From a checkpoint of a small transformer trained on Wikipedia.
Size: 18 layers, width 224, 5 heads of 64, vocabulary 2184.
Architecture: RMSNorm before each block, no biases in attention or MLP, normalized queries and keys.
Training: 286M tokens, 4357 steps.
Each number is 500 + 40 x the weight over its row's rms, rounded and kept within 0 to 999. Layers, rows and columns count from 0. Numbers have three digits each. The size before them is the row's rms in percent of the matrix's.

# layer 9 attention value, 320x224, rms 0.138, rows 54-63, columns 0-111
090:476494457568460481473449589497491514526548498504523511569583517448524488484427612458544483483472474515572513426570463441555587451457556434498563547513469529516468464476526455506468447460532538461463529522516528507533464491474504562512554440429523546447464502537547512491475507460503528409521571478431470423400569491545484538509543573435
102:475450384503504541519561505515533525492523465509530462475428482475499464417515442481486548475537425445518551468446534466528518499554627467501534400481484530500463539484480488589463541436496558496537524493532547498471521471546523484517510464453576496466527549480501565501488546505445493499442485529536518522518499424507470458582485524486
092:495569453539524504580434525480506470513504523513536553454450456494537494524446540443462531492489502471533429523476483507425512509530561479502450476546516527505522517547449497543422486493537536521513411512475437531547497497657470517472536500490487479552571539537566556456489492484495580457490518517484520503508511551407531442515510519524
090:503505469537448523452473595517487510612578529484471529492513519475557548489523489488435446464464526469511501541529527555501437479517432442586531551461502511517541523500526447441522524558496530379540487507486444459524468533499495551494481517554528517442482532587402469563505462496508513477496509467443544463488552413498482457540568438411
093:539583450507483446447502486467479523469588456529499530508470521497593538492478512507443467460552615498475458507437589530557442562527559492512545545448488501423468519471547528502538519506495522521474512562468466497482380507533515480423504501494465444436521564521502482516532435537518546458558538530522549507433448447473499493413514428536
094:479489534521441532496517494496515531484498531481514575448472524540484498531448540518476471504566513500516502568447445516439531543475574514466530478538579546523500511488521474529451472582477486530447419514527492559565542442503550602540496484485443482437531493517530484488521449515485512475487510513531570593482501557463513531458528556478
087:485539520489498501489484556475471515502508457576443497541471551547494448510504524532487450457424516573551476515464538483458501445505466497493408540471447536503543491576543473542534490415496510593445574568496527488501426552482546436510542489411530532446522487492506517514433483468478464519517421492532411549472456473485436524413485515521
087:458447577485509543481455495542571531474563506551484532469537569507531533458474445442486513548536365483530486525524477466386493442543567459505541545491544453525524461459454510496537527516558547507564520506497480507529496572519505532438499452501529488452502520469488510475445472506534521490525508524555554528542588512492471500473445511387
102:483479402501473431477477453549521554435534523478561542498600483508494496547422460552553521522480493467507479508503403516460495397495533533417460469505555607537485561503444488478504537507510503551477527443479593532504523486545472505525475503493444490438567510480514526478512520529463522491499477513535528485545469430527479495565526546551
089:466471484457511549557523528560543475443516510545522440462466540504489512538495450577463539483546543483413561440516451528539517551437526515438525559458528492534508481481511545539520446447541435556555469511472483557475548475423518501570473432508447509472542469475517464462492564485532497568458506531474464456484511480470528478610491504484
# layer 9 attention output (transposed), 320x224, rms 0.162, rows 54-63, columns 0-111
088:498488573513461486491541461519488547517476519486487518490538534503516500524527466523466544492491461556514518447497488480478482399509508509445511571478626469521468514533504501543499490515482430483503583576431521534495437479562529447493403504557524564611502472511437543526534485502576492488565516558525516505561466456458440477614521419497
098:538508557515550524569447511492529614528529446468472554486474454547474503544438530500502459486503539523410529517518482442497520440513467446506527587537496494550569469527462492507545475484423420453481510507497461552494476472459447536487531510552468471496550501457529515470534436421509528511492524464517526477518451577544527529524515516542
087:431451508514451541514521452550436513531516467471545477585545467451417475494534469496424431538515484490570534494457536503507496500517450493507540478491552519474533398501543480482508471498453491522535468493505567597467565526431503507474532507468462458476468517434462439517460403489516495493535517483459457452472503513544500567513434499472
084:456487505494557416492470502501434535394531517465511467411495468447505436498395490498561503525510473488477458502497512465556478556514487528453534529458480458526491499497540528488496494488474548552510536540469513472576517430496489509534552530522507508513541497477479515521581450520521508482455532447500436532564486563530445551563445524572
095:464486498511592514540465556543549458493483547421566458475475514586436498514478430510536510486511491430468524502548441496442508488508461535462595533480507453512519536506472457439535441463462550499513425429534527617478517542537502499512504493531520496485495554486463532494496496520516469523451581438453517434570545584588495480513469634526
088:544492483503533502440526495556488450504501427507484480548458494410519549475489412543585501474474406476561491524518466557508551480573488456512487529518548466494491531462444546458504460540505506518479564502474543522453465534450533487478495483509524532511486493513427501412462549454497489554536440443535437532465465486533479516519510509464
084:477516469536415567487550463456549442528469564484539484524440530496491502440469513524461520505580486501543530509506509491467462526487519532502540404446533500494458495476523447425524476519508530413479445448507435517520533527531477495456514416433473561556462477529431478523534513475525567512475539508507546513469507513511514533588528412460
089:459510420551461543532553490475493482540459502454510527533513466484558527434556529472496482507438590505481461489459530480603541531554430563544465487431509483511518516533440504505504519521485437502458491460439522506487502571461448512563568467480490554522489511564518523532485477476443523462507503507495482498481428498504514450565484533534
096:548511505476431502497508469461493561543456475499481418473540460462455479462491552429465508532520480506455529505555630449533505525525466478535547528548491457445511536521495491474469504438457444485516510493502481540482455471505587528478504472486532538538417521493418532494535482422473555527528510495511500557450472579479449548467499527552
090:506440475535540396515456490476485508512481486454544615509482506459551513446499529401515511502473526470481426468484475450530489476471475512481542458543525535470480483514457470451599481569526507606525491508464451554502448545498463527457495518423602482498480477520548481530471525507449451510611472470491462529506468450476516527498575518515
# layer 9 attention query, 320x224, rms 0.129, rows 64-116, columns 0-111
100:429602556485474500512456502565506505544565501515479505493446525505514532456389562498516466510490421573515548570487534560522556506488462524452489558432463534452516475535538510531513504492490459431521517528443481531533587452563510490509475521490512524494547544526499438530524497511496571533544487478553462511542499532512550547428497541526
098:545502489507467439446557532461427494482510463526505564591482496427493519451442522446482514480586519528484512513544538482511452495488487504487511463520449504493489508458539467571542435542546491458504546525506509540532495482510492460427523444421545523468492518511467532522533470489429466488589458499445546544499477419459505439392511468478
098:521550519455491529456578513492488546458521575528565572495611553507554511510496498515481529462511587547499543469586544589538440444568550500493482475500515502461511519462467545497495429539549506488506461501496557474516445441497453526441521459480469501468533525525451481556483466462526517399519517537460488518481511502458589518488470540465
103:540547526471529419411478524493511447449504450515475552490413556507426491445524487501574536406561504458501512448500465521494548473467467500499481591502528495623528419544501594484523472483525473476475518554508523510494430467478485469555576521484505536504433521517508526541497538517535506478484498497555522482508480468528497427482556406506
101:526510419521527491513541403560481453587510513511518487561467556489482535456494528547544463500575532495511470437471449505528489481481535516522498530416462525460506523548516450513483544490472543499436486586414426585544494451532510475484531497560546469450546487510502413523529516532461498515521462409527457532447576467519531549419557475510
102:497440528533459440530566513526486487519549486501541533549406519465556482509564444467500503567456441495498532506451548471532468509529490575469498506477487474483505524533537441503543523497437495482506490451478514472490525462530523461521499527442493417518462501489579514422515427494501489511537535465459506509528510506493492448429395486508
104:461489490462479514437527529474494527544501514515503558556501502468431514542540495554510543472456426499454467506504506504431519493521463478511536468508421470521536487474468482467542492491528526568497549552483515501494462490539452497547538577532453471587485523486487564543465470525480467483487534515572440520600422536489497461481521583565
107:577434556476584528602518444505488536550490504524521440402546520511482423500511498541434478535464519479531494566518525513553454520497544506435473517525532518500486535512530501515472485472432525452498507442509521456477484484418509502533412502489433476541480490465460517481509492483510507482476524616446493462562463428563462441527539484553
097:480533566516564551445536584502522507544464519444467499483504486455546460535479489520487515469440480484551480542470532502497474471485477423499480506507573473502476582477541427483520581503539478522525440502421532515442526519555493442411457438453452463525567464492448500553487615566521438436557521537501521496463543414487448462558468521492
102:473447557491437475544485533457533523436552526492483566513448460510485499437500462432568508508466477576490504496574461438435533490460489451430523489528454499504543444528489510493498549485469518515457490605452549442475461480449487482543543513474539500534490490433520520435513481483530455498484467456562552446508493428482489493479497432502
111:495478466386577507486429519487526508494446519510467435445420547539477509523476484471496520527475481514541491508506559434566496511500535516514520447486465494539535495461473492422516543543575425424550503442481487420498444540495465555502476483531460506483454540537504522458477548490492451500470601489529545558539466536512484416531470490522
102:498484482479526454538456481492537566549507455529528473472523486462537463552538537528475508457494531556526530529503546499506561451492500442546520464531587494536448556506526512518582476505523489532457463458515537496421442536521486448527491509489507464503440522513452505563474460523500568503462530531487495446514523517456455500527525465534
104:464505555541539503482564496498441556526438525433457446510499463495494514495484475483519415473547498439483489484479476548474440507528457542490510503500477487425444486466573486592433524426485556448509488568521500472449507501526563492544445514503499594493535591481456501419566517515521513502508488531491468416495513491498494525544490469509
113:452480506458535519489489548501546512478458527508472494493436531522571464496459557471485522499515528556475458537531492450508479466492505506450551446530514448565536432493405490545561523522505487415591417479539582504525547532433541531459528412464520490493473452456478502462526549432531481445533553502522539519475523467515585471472543445538
099:471560521524434498492589495554572495557514490445439493466448471513494568465515522472501462440558457476466496595469529536457531510481491475485551497551477440507497594557534525491386475462521467464451581483523463501511517540475518494507547495562441476539509422472479596472456550528568528525545489473476538460534506479501504505495514460521
102:455501518509459526440582490521490518563492476493548498505513458479499522531509527441488496503446566384491442429448508515564466424445542504495500536518569385464503498470565473493493459451391485489553452415531503471471473481462525513468580481493481519464535462431511514551520480466547584427489508467554508526502435566499532465491450566459
118:540484506592458511476527469501437479518534562475464506503544540579525510530486574437503531502503503519555452539576462522484548456562540509494518548493535486553521499476465500478523577513438521522484538436512511467475483450514528518544520597510522418484469459455476462479523461551475408521513514461568582477462512497545499560534537555524
102:457557520439470539512529539464469564489548546476496521529497475555524501494498488467470423512528465540547546479478488510517534529590531502475535513571508497458481502484568543475469452534512542452563504490442485478499461495562429632496425445578460405525501539536510551546513442508513501489521569512472468517566445539499531536516508539468
099:574518526515424478493451542498473535475606474495502506475530527494513521513437490547548563537510517552542549517538577473483470461514517495503493530416430515507549487457547479478505499473482569494543488552405564472451491508553498488480496501529532522477511508536469471493500417446541426464451478521438496557501538483489447555453459525536
105:527472439416487453519485501452490481527448526453452483467445521528510563516443505453460539504490512491560455516532516470591407499481452512508554441504460565583485481497500479476479507467460450540447412563468490478524485500475492496529537500534514471466563477459453518473495502538535419459465492512498485474477403510512512499489471494502
107:503492490513543503522521477530522454495522489519558510458462564514540524475512494488455489520498445492504520526504504404497513477469505483567555493490575450515486516541485497523485478582523540503511499425511474556503470482502399471530414436507507489537503525463477489485493531521435506536488550504491502535475580521488463499462464528597
094:420513534495488426515485551505468443515529475489564517561491521487518500451464530458492507520463474581453549488505518557555459460505482481553518537537458535507575443483455529514512490533497504521498485502541577521487532446459502468493423448583472532446448538507500487547514517523509416527454463467576510514495473452554491462497530530560
121:418438508514555456543523522513497484475472534506555514474496562489452525502498549508497484462475476484499472488458469483515480494474603574553514494541492560508532561520460495522508517511480539504448443554504501499484454565488386507447534506506485455503553508527552533563544455405548480535563539476421566462531493507483420543462464542518
105:504507513516482516424495518483446623464543563523475478520535490378461504512472536557461442514474472493452570480462508485467525521498469564551564541451515400477514442515545519484500502490461610520472497421477542558397535501535593500451543543472582511506507495519491540556494538516483516534471555530596547489512534442486546505460504527530
115:497527528547495428484549479528524554420485477513518481539491537489467518505532487504450466556512492473520514507517499440566568443517505442488530478523505509506527555558574474563512536477569495552510479493489426523390462557500425496499438522490525416566548491512503475486449525460528443587510485546507447403589453509509418527530524480523
111:498508516552593549512547451530597474564475495547469486478465493505488521528445446452483423520463515554497499550528507497432572536546505514461515458465510534449522528547509416470547460538515466487483499488515492552498448489515518403452539432504513502515512454452443513493527605522559556533434536502506505434460438427473544589541518487444
105:528501515473571525488571384462602480482457473550461550524534537530552552501520532481510428490513443551489562567542441436511486535546526538484473441508597468496529431506523530499464523517524469508471543529450519510477474484447500515471466517491525483483530437478567545548521507508461524468491464459443545502412499443486527487477533531454
117:544403482468482506536605521498457503513507532523514439501468498496528461481500469594456494511477439437620527541504488554543492490505543474418570583461569555491505500539477504481547508502514473515511594552477493498493485552451517516452508436515457445493521494522501544484518516511481467496499502456473513479568499513519527486539527523531
116:443530552505625465467537522492554463549447466506482493434490477483531484553470515473554506517526444480572429495472519511545531434498457467498510475445536534548558523473510510504553474502562467487445478441520497519463552460497598468473598461490549601551477477519505533521515481456473578518540488522420548473465496491488516544500463502508
119:500503526519494525499422515523478574501506510501515504467521480424453489474468472611440564473503453523490466492474519521558560492490486429501499533475492531524472428476403557515480464601483561446519554489546518565503483541482544515479570469528461541471550525427497516488524453485511464501465424463501511540542498585572547499466513458498
112:492438529584548490463477452518490510510457480488525537493533507513515538533396469522469505480546575551503482578555437529494442498534526416522530550501534481509574475480490510520465521509482489496522553526509477491476466439482502506456457526520532512552460563455431493514523590509520535494526451558452585496489518509509487509598481451526
108:525512455460527534536539499451463490453527499479552533533497496556556491480529512540399471496537523499484475436583595529509548531550568437509491499531556511492542401488498461427403519429520565546485512484573500518531453539477476591509503506484490536499501541480543476499476483431465423533435518512406489554560463529440438478502509503472
088:511446533487527506528582524438475406466525510475478492535545451498484603479512532503525471474521477497505419551527505527533449511503534488498491564476574580496458478559564480462498526459434555503490473449405523566537562449510551492457537439511488534598533489541492518494515463559427481416548507510388459448545551519466502416445581567481
092:492501494490508557529550507491459510536518557450501468507571489462549463569478463442533506555504488500509471544479498487519421556556494552428495537537532496471518485461528451529457507507477533488503520510572488502492522477514525642472436519582475507567492494536449531469547469501408514540547548476527491490446603433484487473601502511458
094:546565456531501443498539503489512442540500564523484442497411456542497488503454522476532498432512453539469507419526445510497472451515499528474511567524477501500491487500512459530549512522520486461467491496531524464469579406434438486478484506521470475502505564481558502467465501605519452502521548492423525486492502513528511472468539515548
093:434423500490480495394460472457510515420481515518499533446429513465491517454469510527505573480514572518459472539497513592486530548579529460534498494527458495514524471496511401485635429514446500419441498537500484555559507495509487532455472479493539541484483473473482496554439525572456490555516506456521578484568543525510563499457536448414
090:503411498489524555522514512549472452522496477503471450515531504512541521472530444564482454493474521475507460486564475466446506452464473562567478475520533466531462473525514497507501520513571538520441482456519464453448506542438473549516507478467433405399534439464480519438524499463522509556527452581471397481491547477515463511525557569484
099:444511539451462502453487512500470493500500515507427456522512487503503533482494436487458413484491473421506525544480500554488512654485494530534523496588526483466507460553500540518430583538539573552412556508500468510466501518502505513497526504495472449554476469420485568553478445570467514492488500513491503457481448484473459547565506504552
104:406580519494510520465555573507474568564503534443481495461582491497495466514516525496516500471514450418462494478557571571497439483523453477543460539495524522500496455473437502553531496521500456495521499545578446448525549446557533481464490456484482461534496546500482510539508522555505522490516492499479512488524467548487516540493482486458
099:540561552570580476559510480541489479530497475492523571483465434546478486491567470433445519477503440537502458584442518529508489443468532441561469493508485544488511555455466508486480503494503428541549507576444445477456398457442526478559472590508488433500511509555444462511510512501537514479541526535532427558507504433473500435447486460495
099:466523509451504508546567531478514477511469437452575534470437406471462518567469435454499514543619480512588459405514444495481471510525461469519496393520460536495469418536463508457539496452458498541529503475551549581522538444471511586535521532508495533499482529475557427523545514450471454517510544509509509471491459461494530410535486492506
102:470519539487470431562502489401471503534534522479459525515459584526456540479531495417474479471466494450486557511463426531514472559482484514467565487496422505484478487521507505553459459537462421577512493482571536492476524463540498471477468561496509543455520619522480480559513489516523504488509528493530509529550469580503591537448414533434
096:506590461518468481490570529472452479481490502474524524492455488557488517446493464514484504498480449492549506508508492517579500576499533541479482448475437498451495511474556444517458567541461519548497475451515475483490481480480506512541490525558393520506524447477517512533518458470484483531480533511539427555499650496466508469449410459455
110:497478481470492539537519481470511477483432493457492592498520527535499483483536417438415568480528379436529514496477564454484553556504494551531542546561531543483476471551550452496495444487468465506503512494505466546427546453466446556534416513521551473474521571564473545470445518466489476428500448497513521529520473509518565536506469535438
111:561495550432515443581489544506433464567528438514519535503433458516468509576553501533504524495539487529528479511448459529494511522554510533439465448519462573503519534549443461581450497462511504503507517494531495511500466499452524477555483571494465472526460496494518503540490504438567507556393490530446552538552515495523565508525394462482
102:432474452480532551452509585503453539539510540517527438554464442514472501516539421497522475518461492484497507432546464507560508512487446504512536526518471524561473463510487413483483542495515486542556500484539479457510462471476500529502536473503467474494454520489570519490513495545400483522545460486487482502459510444493596445533488491453
111:525562572576444540469557477534453493487474520558503614493460493446506455449589448580514512483500548547562564502486433443562477491483485453459562549519519498501516449535458545539506495502523409492464531453446470518510492473442500434549454549476478534490432489536422507546431485552463501490507534520583486507479570450481540517514509493489
109:470503492496515535506502467501518466490565454563518581478455560538474490515523426514454514555438544535513510539466542492475477467478519543532504480516546533482529510524516515494496535463517558427518574513531524485490504562458456512488464447524457420452495474527502486459512459472464469605490413509556448461526574479514473479472568481487
102:552491544471433535556499525508510556477523503511489453486457462549492507504496460415543524487541567519459553512560504520483448469498494517538540443473600501550541481524540560503542459508515499504494537565516521513522513493470513478547555491399529541547548495470489465496518522477506515541484452553501496529494442487531488418559504419544
106:494441515480491404515596471526390480479519505543520532493483461480503541449499527417590455554418455546446515433428468499471453400444505470466475556540456487436546473542538533528477506436479463478568485524487529459537462435520570492480457500457482442460416552507552515493535522509532547453453520544571484481478518468456620467483565486450
117:516481569411483522516524530505515471476508548433501514458528590520620517538541514501509476515487449534573537473524541513538470483507491530448543618480458518511521532537521573534489515527525513449497490483512529489509523476511480489516583470492503475477489535487505479559574446491595476528455496459561454442539430453487431508496460551445
113:557538487455534501450452476465481529453488508495572560462494497444505453505451581492508525517495497469504576429558458450484455487483498503491351567504472496453489519554501618470487491521485481479526529446467521520578511515497496447524505476505541434524483517534511516501548426388542519466442478521490426562475572563436508529503482514509
095:558474472594450520472578491504450541489411571485475558543472442510478442493539452489509556540533462454535501496504525510463554529490477533455471644528533546506445450500580538545479506471574470478563575572460522401544455484529450442452438525469531502476542502573483534502488469482488424516553547528451474479529437526463469477566498478501
# layer 9 attention key, 320x224, rms 0.13, rows 64-115, columns 0-111
092:534488518424471404480529433416480460456502505463498538430496498537503462489568518548534479499532537456451400480446448418423489556486511496530487463493525450480508441513472509530497536514473453377542500515473462520510529443424436439489434561517574442466420446484501505506541511474529502454490472502513569506454515552499468538516510493458
088:585458542526559537453492519466487540431526444464594522499562462497501506504507469550477480512518536433504535554419489509508491489554511483517385502443468497492501545457514549544422495464584503518487474515469427511525524504508546519568428479493503447489438551519458503488506454486510513494508580541554499523537447555460477483517478483438
086:531505480486529448503486483460440522454479469522520527554518502552545459517508468496523474602514488502514535592502472500488525472509494502553551575536378522519493550478528479420434486519460470432491479451428524529517443503484560495541407432442528521549511518443521471410522480490534451525492533521567531515499476562513561518546393557481
091:499509537516467503546539488425465506431569484530501536486530484490470513538599494439570512511544545496526459491500464567480476424508479497502499486459493555458476448485502503545514503423436501490502500475524510477522501534456494514487435548484504561526489503519531545555464547552502454522467577508450501532525472469481471454491446489466
085:515431616517532585473440493427463490493475504521483496520515519453529548483550532482482567477538518455533464501444497537475411456513467450484506512506536499538555495455522487480478522469510494547511547507535475469456569541497498524469484539471500466509468536514447509551522495513490532452450560524472439498532525508519531410497490538499
093:569503513502535479511459421526481552516484469538546536466533457432505535475501508525473550446531527449474529421451490508400445456521561502512412496536496420449574573559438545500510498536490539513426522509465471486485534426486492522486583454507499508441545488512523567527451530462427542516532569491463518479536536505418539505494498480496
085:567556462444492497579501481470512459458485504486473515522489503556530495523521526480459535528581531457524561511583545483502575495446513496470470467479514501496467540512505504514510455466486508478471489492557508548533517504523498587440397457540554463535619540478481486513540476499492492477578539535533500433534473436541531560486522400461
099:444463493535525543455541474536527434576519547473513436437498532500556528459546575475497479464548499503463436445479522565528479473523488575509543446508467463489497514474477503457546449499516542414434480458484540562574507503522501518533560539504532463539535519507535499485474527515494489537446456446423475418466521532397508553558469434484
093:465513492461449514470419529468534466504485487584403486486580500526537433542491528513541537476445467458447492525514485488496501499474553515516517504468524457419523504489492536574566507473486547450441435553487501563565535527530526534480475513411527493470526433510505541522456520538551515484413438532565574503488480517424473475549521516566
096:493419536571506542445485459451484535483488507469533573479476497552464524493545498473487496538478499547545553529526494513536546532452429501482511455434532544558507480491540477524482543508428517506541547429484465530492503551471523536587446544547493544507508505567376457559492514526518447523482555470466504572543569430533496495551512487447
105:513500537511522554457469531555468499464527477538461477504541484411558499537524448593511492454511504491471496461545484558507424491561532528498503489487464528419474529533500530571546414436499506493445476516466547542485523414528525502542491523424507503514450512514536519448466500526451549585548548524503568460439499511493455502481501528495
099:471504488502466467489525513511566488475464441547500474466456515487502467498436504496480516502436466498522540501437478435497518455522494543516480491586494446467522480509424546414479488412519555482553473557540564470555499454546490539489485416456502539524441481487579467480523468582514492569463462495486490467465461494471516558533522550503
104:473457480497408540407466482569492545415511488448490496402512502536477502472524452487497415504494505494477458516531464490513557488476469573458530432460452451582519502484506530611495485449507531439425557456500522557460514504486506476517501423434493499428522448570472474479551573479513472472415513543466587512495442401475541523600509467525
102:470495508539548483533542523521536515457447508550522576500531446475495463486442471445504483485479443502492510527557535567489448467506516526529519438501485537492542445479436568559553596499520442508458499481444508518486473479510598478532487584458537503566494432448473517527511504442485447549470593497524428449494455486529495524566526539528
102:467459490459532497461509475470466466462557495414537432490475430522479509545481482412521538492525470491443466499519467563433477499523461534525523481488495441472436521400503537517422490496450558486473502453516483487512509501451581571555461567483525589509518523497506471531619510504541521515499537479545417454510488458488484504510565528508
096:499512522431457480515604513481593501510426476470490448502564485520517511537538567468479497539552490476484475518448448590538454527416530530463442494482562469521470544519457491410486477576431464563478466450454494495544520457517479432432478511484569488445507396457518474517488533524521486451536522522481526490443490478481546495523481486492
101:550581500503571510498477480470505472490481489530507517485567510513555436434493486463471517478511501466484537541492473508513506464519468422498437506592478500464538552515544459506474498425462459546510445435462503494432489440468483522476497499558468480504428446462432540518491550466492449465526483422470469528523472567494501529479519470392
099:485523521542449523452447546484516541379563564518519506562493436502514474490451491492500516469532459469552459572536442503517531517490506486513557561519472497502543482483532444449510494518476504436467535522517515487578417527532479526550510527513442484519543515556512474534482448559471496481585616485500493487501465506492506428552479516521
112:505477525533489481502497439443449523492576477475507481504453415579476502495506487502581485478572567530498572526520486466445497539524517549498470524417469494522532441435520521438466515531434538537498465483466492504495472497589495485474510535493568503501533528423492527463441497546457541535522487487535529467464565510544532528526549527491
107:572447477516531475514506519492460476593540510462515531532440517475526585482479477505486483497471508450485502555488540506587482476530492467500593479468506522502520481470470432482556550488545474536438468547454479453540502491557527508490502486511433528447549478441536479484461556572520572489481507476471551410541497507571488437519545535527
112:541499510528504499531521484501544435532492435503537538479464550499617520468551528445473439517505478525439477508517484438460473491522516536516555456470559445471484546561494466494538480572448559534558463479481528556455504502419429495497526442466495497511481519513444519471514553454509458492534574452454461475542600557473483485467481489434
132:476561601501520486490494509492459484495587524462463547512476449503552527419487529398482490493500529493505582426489518491536494532600485538449531534476471487487551476500528571517424510536501525543530499455538512511524485454520527508493535511507552477484421543545459492461531443523477505466452441503541523491380496470551497498520485510458
123:435487503522524543568476475532457448462444477478537533502512578508486480587516499480502449514501540478496477468427533508466458485493587569496449489550472503479502532557420514509486474495391506516495487565493505413495448450515416539463479543501467460499571495508481556554556464403548493497495528443440568429545457495502430517540461505542
127:468517543495549513467467528422424618503564558533479530579603416447483483466541487479481464491492500509443525489478496499505560506516510528543544544422496434476541444456511534536503453434475529456474532467478531514441562491599609550450550513461577517514498471480534522510508525494457572492454521505595536496464454438488521532515475519518
114:480498489503537562508469477491531532486492471472449429479552496475437493457518509524436442522505601509508526495522491514506565500538575418515552490561539524543550523575513506555564552442618488519519501505530429514474506538552416472512503491484512409514524546454527510404427567460532529541473493479389555492558494505508517519547458488526
113:608503476513557476468531562514515462567495504532551478483504567536451492538496460484469499502469502507506451525530531547502633469521527500539510480560502514516426521503468487573552479601536507511474566506418467496418397494502486457507574508471437491495536505448487486465518520518520552479421519512513543477557454514489442542535577497444
111:538441522400506492486604463506501518428471519518464496560477516451543503587517516528506394498485480477519527514527486468485502508531532546485471391539471430536475492476459473472486467513548502575521526471422469528457542505465480491493486462500419505524521437501522489470494457504514500541438500480474545540453522491440500488444521510494
113:545466510437508559539512457479541516576475488518469461470490568495454499482503529517465502503493537477596529533502505478542488507520531457441513519539545497496516463495480451453478537537509470510511570596455427500461554522454433476435516453529426448507523539558499487464514509425454479500518463497527572486540454587517509542502508475464
115:417460545517541439469526564522496483470468445515521541461486488489504521527546513433507505546492481548562492488495530532538482424472431439530530481493585534580495448509514540487573569545576465542486531365492545464487504505483541469537553515432578527502541500524535491507534531485482479567475546497446484424490453490521493478503448527471
116:516460513507510520497483465499489597510504499502475528461441456538446462473520430527414499522520461547427482467498486530518523503492468466457480541467500525437480455528447529450516492559476501535532473449571516547491461452524531533532476461473456572456525507441499487529551431473532437517429478498488485538495498556582588485493465490471
115:510482546550539430505469431496478507503551496418470482503585507525568473495507539511532497477540537426478478461506419503454564482516535509493531548526501490559472530520494530606489448499470445491494534523520547441459464464519494437468402443477593437511526523497485522463469521475557498562505466533494523437505458576496531547488525444451
106:601575465475530526549500505478460496450517509470509563494492539474559464482532544517479485502541496485528522408586510543505547466480515529518429542502505561485505419518539505496421467486540518517506572531570519560539457498565489565513541503496464507538527559473536436455468526483460445566470517489488536546539447530478488433523427479435
078:522476558526462470494487490494412528574583472514481529509450575436510469445473501420547516489527561593577499521506471525477497509563455462480511528463478513509580517442562522473446526459558503467519434503535521385435531523473475469418461471460528483445561553543469510507538492535490530396519490490506515492480492460487419451476455501497
082:593486501442457460451492461500506544513485564501481554496536514532536581472478495467495514499499514546472601576507507494510449469543460483446472578470509509536584533517514519530551506521542492599478474516537509495547508477447520516535483498519500512542467566468464457526493485487584517447539508568498458532397470511544521495447524472438
091:474496481499497429570505486499521578501509436522434473535542495470515544529485518413520470499565542438485500491511514554509479562490516529504506482504491505458525500574492555505500518617441571441492436471494403520516511461555479490441501536535501527499525519515472432533502471511467548454501493515535453488488488570459611542440471488476
088:547506508555477486551541509493439522462422599557496531544510506476466486529583431467566456488496530510544513530489530522518458502497434405514469495418480486508536501486503498447536500525482483513504443456510481508509562560456445483424486509464475502541478479500470530540475486482481512523523581461532477525528454465472460433541547447491
090:522574481510448552476580514465482510437426520523512528509512520523509443492558554469481528548476458489523492531415507508516576571516492592489535499570521451571467535429513501498437486545525507540517452529530446460485522462526507489505484397539515505474504572525549534504505455475447504429513476522433505467491454491463510539444523502531
090:546502508473549532512531520508475519555539497503505514538492554516543489563491557520602481545511491476489533502506492537515485555529487489554608502539468483472536532500473449508430491453489451518568487520510525409442523513467459542476501525543494552435594527566476481485479472463484480480427519460597519424497506458525539440526510526505
097:526519503513457447553519593517486474472562556561531517533562483495526513488472498436454489508435507485497475489507519508494448500527511481484524569562461530494464500449544438509487586460511526542547530519548467482559454527467521490499521532528495494490532515529441507453458503478529521442502522489490476484529447558550499434419456439534
084:615520533456525502538424522417503539500510460463496520469536558455544446461458512521529560521547454451593453499509425507527432443523511528451468474486418521463459515502515504510467477509536542513494545538504549582411519445467532504487452460473504468447520413465442481484473450489504478516487539452433464471490518456516541465588498584520
090:573513526454442506489495523476473484482499531506468448501578553497458450481451568658448504475537472559531522486475512517507506520483450459527434513463499502431447556513536466555565537565450508502593482553534483518472534530475488517446550503503505508532494459444540533536485559453528468424468536417438536502494477499536447502538531507497
096:499538544484556527524498504484488480458532442453535513553427447537522553498440513485567531520486528497544529379520452413526425468560488493412485529513466522476514533527507546508538463545420514481529499469544489520480503478491422442497489506524470424504486544503544436468480500496509547466435511497497492499440490385451489470560533463507
097:482476505404513503510481502499495506470517529401395539472518461487523543397486509516543513475451447468457525494504505569493479514480470538470501510496452489479463480493531494484438494502447486493498475515551525509486417517590403507472512538452525496514490529489539456480480537518475509534502605491528542496515497476555546423483463554587
086:522550485457521483581549477519506481499526505455516458505492489502543592572552498451548459508503581516510498549526519486500446492528519527524480513460535594510487479550451520555456497531524514452507588540420524501455486503515495497532517591521510382506498547499407511515488564488441537460586528541490451442525473519538521535493508468510
097:464524501496568507523501495532403525483502514487541517446509467411493558393495509538537541466551548497455532555480456450546491495493518567422537461515516441491451578455490478497512502552474489505530540491535469479426511489402492483483503464503522529452525495456535504527524493596467459483526601496527488519476608483474488507435564551524
098:593539501545476504481451518470482576422472552467499525511528545519523501487458518524553500520599455477500522539497486508567460547473538518600529460529449512524529460429534534509489448542498497427499487423493487510482523501491485477474481505493500504534434523546502480529507505511524564414509511499507516560546597484515513438540478532552
098:447410505524467515408480557509478555473416501466505484549514476493474522545445485519511501505488510509473530507492492484524509514470416473455499513549527475447480507531521513476526484437510473480473480422530525470545466500516570479493463503502530567563465427523536453534525538512375561536481606512445414550471457498485530526541476489517
106:442472466474471542510515468562446505540526490533531522468511462473469477535518460482408475443411478447473466484489494405483556579481517535475485501525532477492484538472508568442412527494412505464509425507554551455571442523526439479467573455513498530436528483468547535416474527461435430533519507479529517447475518534494556541460495536505
111:536475583576505470452526482501530494534490519490562541458489486532472520519544544545457480461500505449525560477486495433473527467522518463532523486552515535546519531608501581577523500485508499524483548498445463474541477498508416494471494553551475431505533503486544513414462537473557444550506537424553428469532594541536472541467570501505
099:545473520567521560482484556558422445489454471443501472500470489449467518463481520555492449564539485506522506455415470522476496522420565488485484438575537472497475459470510520616480517503506539488493530508471477503480456563476556507479519500584440458490448523551445506505430511532535536439534558469493536446517497488578556457494548485476
112:483444592431588469485498477493490473501524528505470438496483460507545519473527567578543465482455511497517507461425490468510470496508519462499491560496477454542514522561491504425443525495434582462481454489510514444531454469504518491515409519480456510543573508511560452472484492494461444526450553435513616474545526441474462576564471510544
111:483499498441526481544496478434477461477498594447552508493473479515521521470464477508522526490477538503530504550560468517458547500489512444494476529467482466515515493538515533509444538565434415469571477444439499470530527551451462460480562532543462521426562461401472493465553518526526459532478495504530472481488499466524513565540480534448